config.toml
activation = "tanh_gelu"
positions = "learned"
optimizer = "soap_variant"
beta1 = 0.95
Each number is 128 + 24 x the weight over its row's rms, rounded and kept within 0 to 255. Layers, rows and columns count from 0. Numbers have three digits each. The size before them is the row's rms in percent of the matrix's.

# layer 13 attention output (transposed), 256x256, rms 0.205, rows 59-84, columns 0-127
112:130083067133139148132144142113150104074173163147091079110124137148173149137134138091115135167097123139092102110133139099104097123122172114083120125150135122131116103119115070115072126116138177155167124154105147140167116152147151125125124137131139116135120135132118126151124142108100122103138117113189107079118108129072088123127110174119100148156160083122094124085159136116117126137112
117:151143135113134112118097126121139096133146146117098093134139118114127139135168109089160135103125134166125140142099118121155129116166117151089077091120133142124135103121144147107110152121177090147078119141099126118131135115136130156121093161137107121158116115126151131174140125160132143161077129107161189142123150080156103181151154170115131153109145116120122134076105116098145135144120
121:150178098138116124137170093122095133091136112099105133132135139110126170102158152124129095105117124153127114082089103124077151160118149141149152135087148163119130131123110147145167138173121095134123148106118129112143146105113175121163099091124095164138124114126148119129128132121141100115122106104124139103127151105128112114094159089105127066129132130113099145138121158094095129090162
111:102095164137124090132156127137155093145143098159126110133150135147138134152135109129142124135098099134106155177140115119165173158141102147149108127133122153134166135165107129148149105140129178128113114145147116126116146119069162143159161143127127120143112134118148138142184133117125141112101135114155168122122129088093070126116142148079083087126146115182152113131121131154148099092111
120:112110129116145161126157120162160147113155149134148105091162095139104104135111121172140122115109120143119146155105078086098126123128105147125166129130135136102145147158189122108107107107096087156160153149074108133141079158129099131137093164174145040155150138137071125144131115148141135138113117122146135138136137093115142119143171136122127124117105114145112113130089179131129136118131
115:098163130078098141144097111166133140075126139117090123134135093108106117112173130117121113125115136055086129114118133119125142119127114142128122133132123101115167097090157102115121161130156123118144137150178121163151127162097123170119141106165163100174120145122132125114105167183167148150125113079144132146150112145105117125115126155128121143135116143139112137134105120141098132143113
116:080137114125085113159121136208113135121157090112156170112141141137138156128101125089157101119096115171126122105109096151117115150096161158121094133100103136166169137135151111113115141089134167111148132102110107139132123117116137094116131111136148128156136114096154109112121171151103116105112124105141126134113097166132096147132156120114128140148163156149130107094125082131114102121105
116:141139129125146117158123105125173159130126155123145138141110173079130076126132111131148117103105147143087156134112133083119087120077109130087096153106130112133086134164119150138103138127162148139129142088117140138119154167114160152106145093177151130112154167115120129141119172167150126094104135129132158151103153121121152156100132112097096142131121112105118137163122093125115205188121
111:127150125159108170073115144172161105151114115150142164076122124131154117119133148163168151090136108134072097094085142158149146094158134147116122118136138119117107085070111106159169107175163105121132107126094068150120125134162108165178147168168133148116115120158130117131111121187157143150093098145098137110099117124183129132083138159124125103129139115108094115159089159151105155120124
120:122095132138086102127160126167154092177101126113165113151106134108144143091109111121149134163120122144102109136122113115146145144111082115186156113115142146114105158108159100153119097104130106129143096148126135137125114158132152121100139076113169114130153114148163129130150117078098126136137146096131158165135084130110108117085122121091109163124098148165135140128164110146111145118146
113:110087123116128145121133147158147103124130160121105160092102153166116112131137102147130156114116143170137119143133167204109089147122135129099135129111153121146166102145103082118104151154130127125103131129129148114138208122092099123138171074148155126123090101110141126126174134106104152122102125134079114119112135123169109123173155093126135083121161141133117182129121079164125129135125
119:120197160133135151155126138120124151144165115139160138126089126138132116151114136152179142139131125148121127136155120119134150152163158171124134139116129121117116090128099128170151169109078126132109114090095160155152075126119123143124146158104136151085100121106100134149165140104126136105115120143142152112103126105102098139133144152141126103172132185133110110124112089102172133100100
116:122142138128104125140085104145142147144118106150099118154097197167115164144117143110126130152120068133079103120128163084133143110152166143090136095097105119128126120107148146128124109172099100111116150105093156133142138123096117099097149152119102135147168139165134134186122119110101116076081163135124152165119128099162141115121129148152138126116156070159122133138126101127141114128095
117:114134153136093119158119133119146103158144132127112097132143150111131152154075121104107133156151131154115150128093074142182130085110140101129143178108162110154127170130102131159132144151108120122099138134106160146138095143153124168122125147139118084106139132137114154132149114157085116108117116124123147182092117105080115121086147113146104127107131147116169152110156100103105193130118
114:105119128103158116144133137140165160112138083144125144137153146148107143113125106183122112135148111127150107165095117130118145128109150125140171128133125147102125134124118165149143174117165180101161124161157086115102155100124082165164137151109137122098159109124142116102124064092131154082115113123123101133151135123144110133176150135103103118082182138104106120137126122151147135140148
117:100120125120141135125163132119131172134126128129149174124162118087082165146131154142149141144136106138135133166144170117128154132142092143091171122142126111097132108151085136150146109134187124103107130126112105036121129116129111107079116160143114083153106082106066127114158143107103132083130123080116154148118116127123110168133126130114171109145135134157179142130124131126125131138100
116:149117157168132165116127139149157087127078109128134089138082117073126159173118145104128126125112133097126124156102095152074146137184141160097134127106110140137127142152110107123101125121091169145111113105111120146106085123079127121162101127143148126116132147135096106089121146147152072120128114127163122112092113167143147117173172155164093104126170209127142122120119113126124130082141
120:136124120181128132156152107153131071152116119125110093124144149115078130129146119143121168109128116124132154123122114150163133109122129121158124169151111111104148135092140117145114162107131133093140114117121144133124110111118148144110111151117105096098162099154130166086114127117166135160143125110109125083128158112127147146153120140114121126147165099094189144130172144122083113147127
119:146090169142128119100161114178110133155150140096089094136154131091131077132110161196179089138136105121099114154103087094117134151112137151154141123140116091133121117147138109099095113115110144189145156129109083080180125152099120114136137142085142156128118113114091104118112136133163105148117135158150098130121151162152135148125113112123110137134124116103130120143120174187134126137106
109:153082103138122125176154176122130134099133131153113101119128120145101095111180151127089133129095127119162161153143115129128171111126122190108137171134127110143135111151120082086145184128148090155128123080146100149172153102165153116145140113115116098093122076170124148171083138174115165121123159128152132181154096141116109156102106137122108110087115106099124112125123119151105155139115
115:120089137165110133106121130113126112082153115144064128139133104143151108111111123128118145139114160105062108151088124141091134131161139121150104180160126166107170117088139160154142127080141143118152115129122149156120146073154134096117092076180140140087129138125123105134119155135123115134119143123119137123162153132117142131131162122139140162141132133141138097095090153145147148120113
120:148136146069108159096097112114182129117116142083123139122114141108098188145158168124081138139119127112129100082120159109108120105153091129120109150144194086116115100173139122126164115132100102104128140174152102118142107129141150113146120119121148158150117132131126143126125101140151139097150118100128138127113163155132117144108116115158137098124141143151115109110147070090141174154108
115:145135114130083131072146143102132107125162101189117151110082135090126139090147131072140143131140142158180102144137164130081117145143149097147127111152139138121156192141147143125121149164132145138094150126118123154101147112128129132116106154147131174107128125115111113131134161154116122112135098128173121138129119102139122125117108119108111149090169144154110127143122139123133176165138
116:107149166110103109134140146095131072127100127136140179144161096157129102122055174179137147138133110100173130148155135091097143104142084170174084124121129155127162092083119123126116129156122134159127122133108150146130163139137141114154111145097107105091170109187125148141080133125156096120138114121165153091129148126122103113140124113150167149111135139097153115132133116104130118123117
119:094130147163151145114152140130104138169104114109154100121152112081135139106141102128160180134160138140095120085162121144095086089104152118131108152104132093119144144149134093125160083100073154090124139148104144112132099140145159113206132137145119111105133129103172086130087110149157123107066102130157113119152130160118124114124122086148128130117095178141130138111148120122137123131124
112:155134146132134141121144102111105082113134109141112131114085110145142161144102111155106127182100131137133131123113155160121156108097095098127103095117138099116148160138106154111129104111126152114087103135121143142131164133114110091164130153118142127127115095125138185078181130127179082136103173112099097182157172076095104122105156188103115121155130150136144137153139125123133133137099
# layer 13 attention value, 256x256, rms 0.123, rows 60-84, columns 0-127
119:196119178137121078099129137132120103111144158118123126116127082127137099141145082107164132141111128126143094111162118101133159139150116161110121104105154177099108085130157104125132141109187085101111131140124137118133115113114087121092113103158146088131120138134148144106126142165118119114064144139175155098118139127143103154170176149144161130106106117141145096139141128188150129109130
122:094119097157151129126155070121117151101143128105120129113137119138143175051148150135136101108079090143101138043129117118114154149096128143161141125104110101107151115136142149135065171165143139123121108127099153133119138124106131114124123145158113133142130109171140108156157148119123104093128106119127194130112136120144143108111088115157160115116145112101119137160175131123127165155154
112:139172111119137088116091152139116073074126130150120132153125093125139127081139113136174168144128133126106116170148128103146139147169133139120104153136118151132147147102125120112130141155131127121119151100145083102130129108084152153111129165146141098144092155162117122084109156104120104170120097096120108125111146127112133157158181114124122134096124128153138139117126107145154120132133
129:115132144144134134169148120167160120127149168140086114134103147116111151161120116150149113156128129139144142141102181151084178115150144166103140111124086189110147156144143084124075105089146100150087138090105110157162112137109162143119106102173137099159137171166082145114102138121100173148111110088117165164117116121151130075148097130122169101115099140119129098116115166121110126116145
115:150123111085081137135096104137150135062135142121113125124109155125110125109114132166108141104135138064090121109101166112138112110121088117170096130132128124133113109096137043154141101102118137192095135125148148178135150115101145173156149123172145130125125156114144134115114120183148086163134151088119098092147102123136102120177117121099122167160085113155129139125185142120099112134141
119:072112142099104130140147186219118149130164109111100132102122091131145135109106112116132098126141136123173110103147124105105089101124135130118114192137123171148149161140102141110144176102137178087136097095116145100145130124092113084118124132112118162122100138121130144144125156091105161173158135144175123127141071120143106123132149111124132133102122166115087157131108113112112133097115
123:140134165148103118104137124114169128123108092137118107109110141085129081121106109110087158144108157125139144153144121107120112079074137099126137131146120110157100133132093150117127127116160120084118157092137117167120176190082138121166147106181168103133137135158123121135104149186154090093129107060138105120108126155147102163108156158107185141116131102091095159180120105108133160142148
110:124086117164147134119152106123188119146116166161088146107137163128145130132090077163163170123127174167126095129089093129127165110132156162118183106127141113122112086115101135157162130129153140106119122152114122208099117134127118154159105160111105103105096128118101082138127123171176126129097140094052127102113117178177105118138104136153119133086158139130152127129146148149137118136149
118:138124134104119108114154117177118151134116130153148110096153107095149149092120170134100133152160136145092136162132129105107079174156095148121146134109118092134146171149124161125114117146113099142156148132150148102085131134140156114093184133134173170115117130118154124147124097109106134138084152139114134140142168122106083119124106088117135203126124121126096116125137143146145122119114
117:120148064122104163132159136141111088121130114138119145142121105159110090113075130142112143144111138116164140130163171177100120173141122135114161116106156118169156125137050078099137137109138113079124109134155117112143186114111146152172099184141142131128133123107140152095171125110097152125096123107073135090130147149169124089092153120117140117165152144162114146149115136144128144149112
119:117164142145110166114122143117114141134103155100149130099122135149131117151134137123133124108155135119141142104162113104079162110159125066093103113141176126120122125136131127178118172139116102085109141149125157123162102128095106115143112122104122153084165140099083091143146148073141105112150078093174138137132119064140099134121108129148136141130120202157087127100127090120171134127110
115:149119101116078121135131099156091131134102138122079150170139160153110124123105140069135136169125161111104186109100141084145159137147158160092140132157114173114139136118174149119090106162123081080127140112119103132146157127125128149097145154104098135141118178137107122131121154112163110157098121128164149115085126133155169121112121146136119150157134114119138115131160138139155083133121
116:152140107104111091131149132125153150183129116144124097134137148129101172139136108124143111171132114124113112080136115146139097118173148136149152157137154138175153169147128156135138094112129131126123115187096109145162122143094125147113112138107167125131114103090148151103177151148147129120113072122110144177097066115118131152142145098127102128116096135112099143149119125112126148148111
119:119097167084126132164128145104160124081156129126167107128105113143090118134135138190081094138127148160169176110107092128126127102173146116135136160126113134129132105130120159152142161146152154115127184151149146143148089107157090147107095129140114091123130110161103111090118130109166164099154130153117133160081145142141135146155140104104114141082157137125119098177080145135113110189100
125:125120106127074129124140125135107164105140164149127187164135121118143116146092148147107120156115145099173182175131154124108147151117090129107121148175136085096164125133117112125126115136085132074113137122149130078181120107163125160146148157150104082108126085106106111066149162143144127098170134084129183134123112135133150135107103124106130147155107156133131107129117108155160116145114
120:068116146139109131114126151137117124156146112137122154120113110106111156140192115114113121114109143118123127094174100110104114136188150109114163124156101108098115120096110105140109129133137139101072108112151111120079092107094097059124143109149141092087135174124085096101141132140077098136148120102139139112122147138124159124103128158120121158117137165194163114133088111135130105147101
121:198122185122089128097122146178126106139126115143136094107118168084112105140176129125149141149128133158160164164130099160134118105138164099133121116138125094118132103127152124159127136124115101106124136164113089155108136097125184069132125102098110110160117109146137155111088093106127161100128106145094119147128146095179141126155080126135124112106154114160128107129150112118141176154115
117:119136138118169095102133152129122166134185129146057143098161128087125148147146149169130122061130115106142178140168112118144121134148145146114115114119148147154123087133157125144160117085084116192109135121160112104163122120126119098094097120146147143153172130142079092156170118144139101152082153107159121135128156152096115140086127138138155154133142092109146107116089132160107129151134
111:144108158148118153160130134136143123111143142134088141148084137118131090130129143094149132153101110152122096144171114132087187120151132169124100191125135074117078126136146101141126147133113111107106122127161154156133140101128129097116141111114155120094116126128182132139148132167143151153152157139105123135144101117115101135122118143180159056123139103148115104093118134119111139159130
116:099190116130121127101136163111147159096134130120092150153116106174140052121116113135091131133130149125100110136084106146082120150156119131142078145127112177096135137115129170135146126103145152174108099141110135123115169119110126102122154146159122146086102142134135133146069117160136105144149133118112136131127164097117189116137138132120112123113159164139189097119089174137091129148084
123:102096078102115154098070087106178102124149123141089115147071120116160153144047168156120145124132144130148111113085184112124127131139118118123131122101177129082118119153124123102122132115111141113126155172174133080121166145155109090122155099104155137185143115130142099137133117130151119155152113157138159107134117137132120135126130161109096082114108126113157130149159095117143155137130
118:145126110106102130058119125124112161153136114137156136139109129136152134132169125095150099151100174126147136127122161115076121123151128094119158132140139121164128168112154123134127157150130169125110139104106127094089131152101114171084149146132138183140147171124099105116110129121147098140151109127168136118120159155150112150106147169123104127120158120151118092178134126116137169107103
120:145154135151097150139148153164117118161128096132147136117153172162128087102071109149165179124154123119144095108181101071088128090172135102155131119129178132090124111139143103157130085103128136152124159123150117124122149105148152122130138127146134133143175121102158134158118143105114089109177126108150105107118125151100184142133124095144118125093125146109154130127133118110107143067146
122:088118124138168127124119132117090142162130111128147150137145130106129171162148122165157159110152141128126151136119115152156129068135107112119091132089118115153117126124152112125092100124129198074096156136173134075111110092165131126190132162189124129142147085116135143125139108133129134129084137140151102102110124163100126089117190170095139139112107123146148141122135180097156112102141
115:180113142146114144097086125105092136131142084107128085146089153116155129166131125122133092108098157146100129140118133145095134166125180118170096130147121114123145153106120123122115104094103124107113136097106116119124155127105141111150121159133148158146115090133122166095144105108115135135102150124094116151144141101092136129162152176137141179135149180100144084186126097142117148161098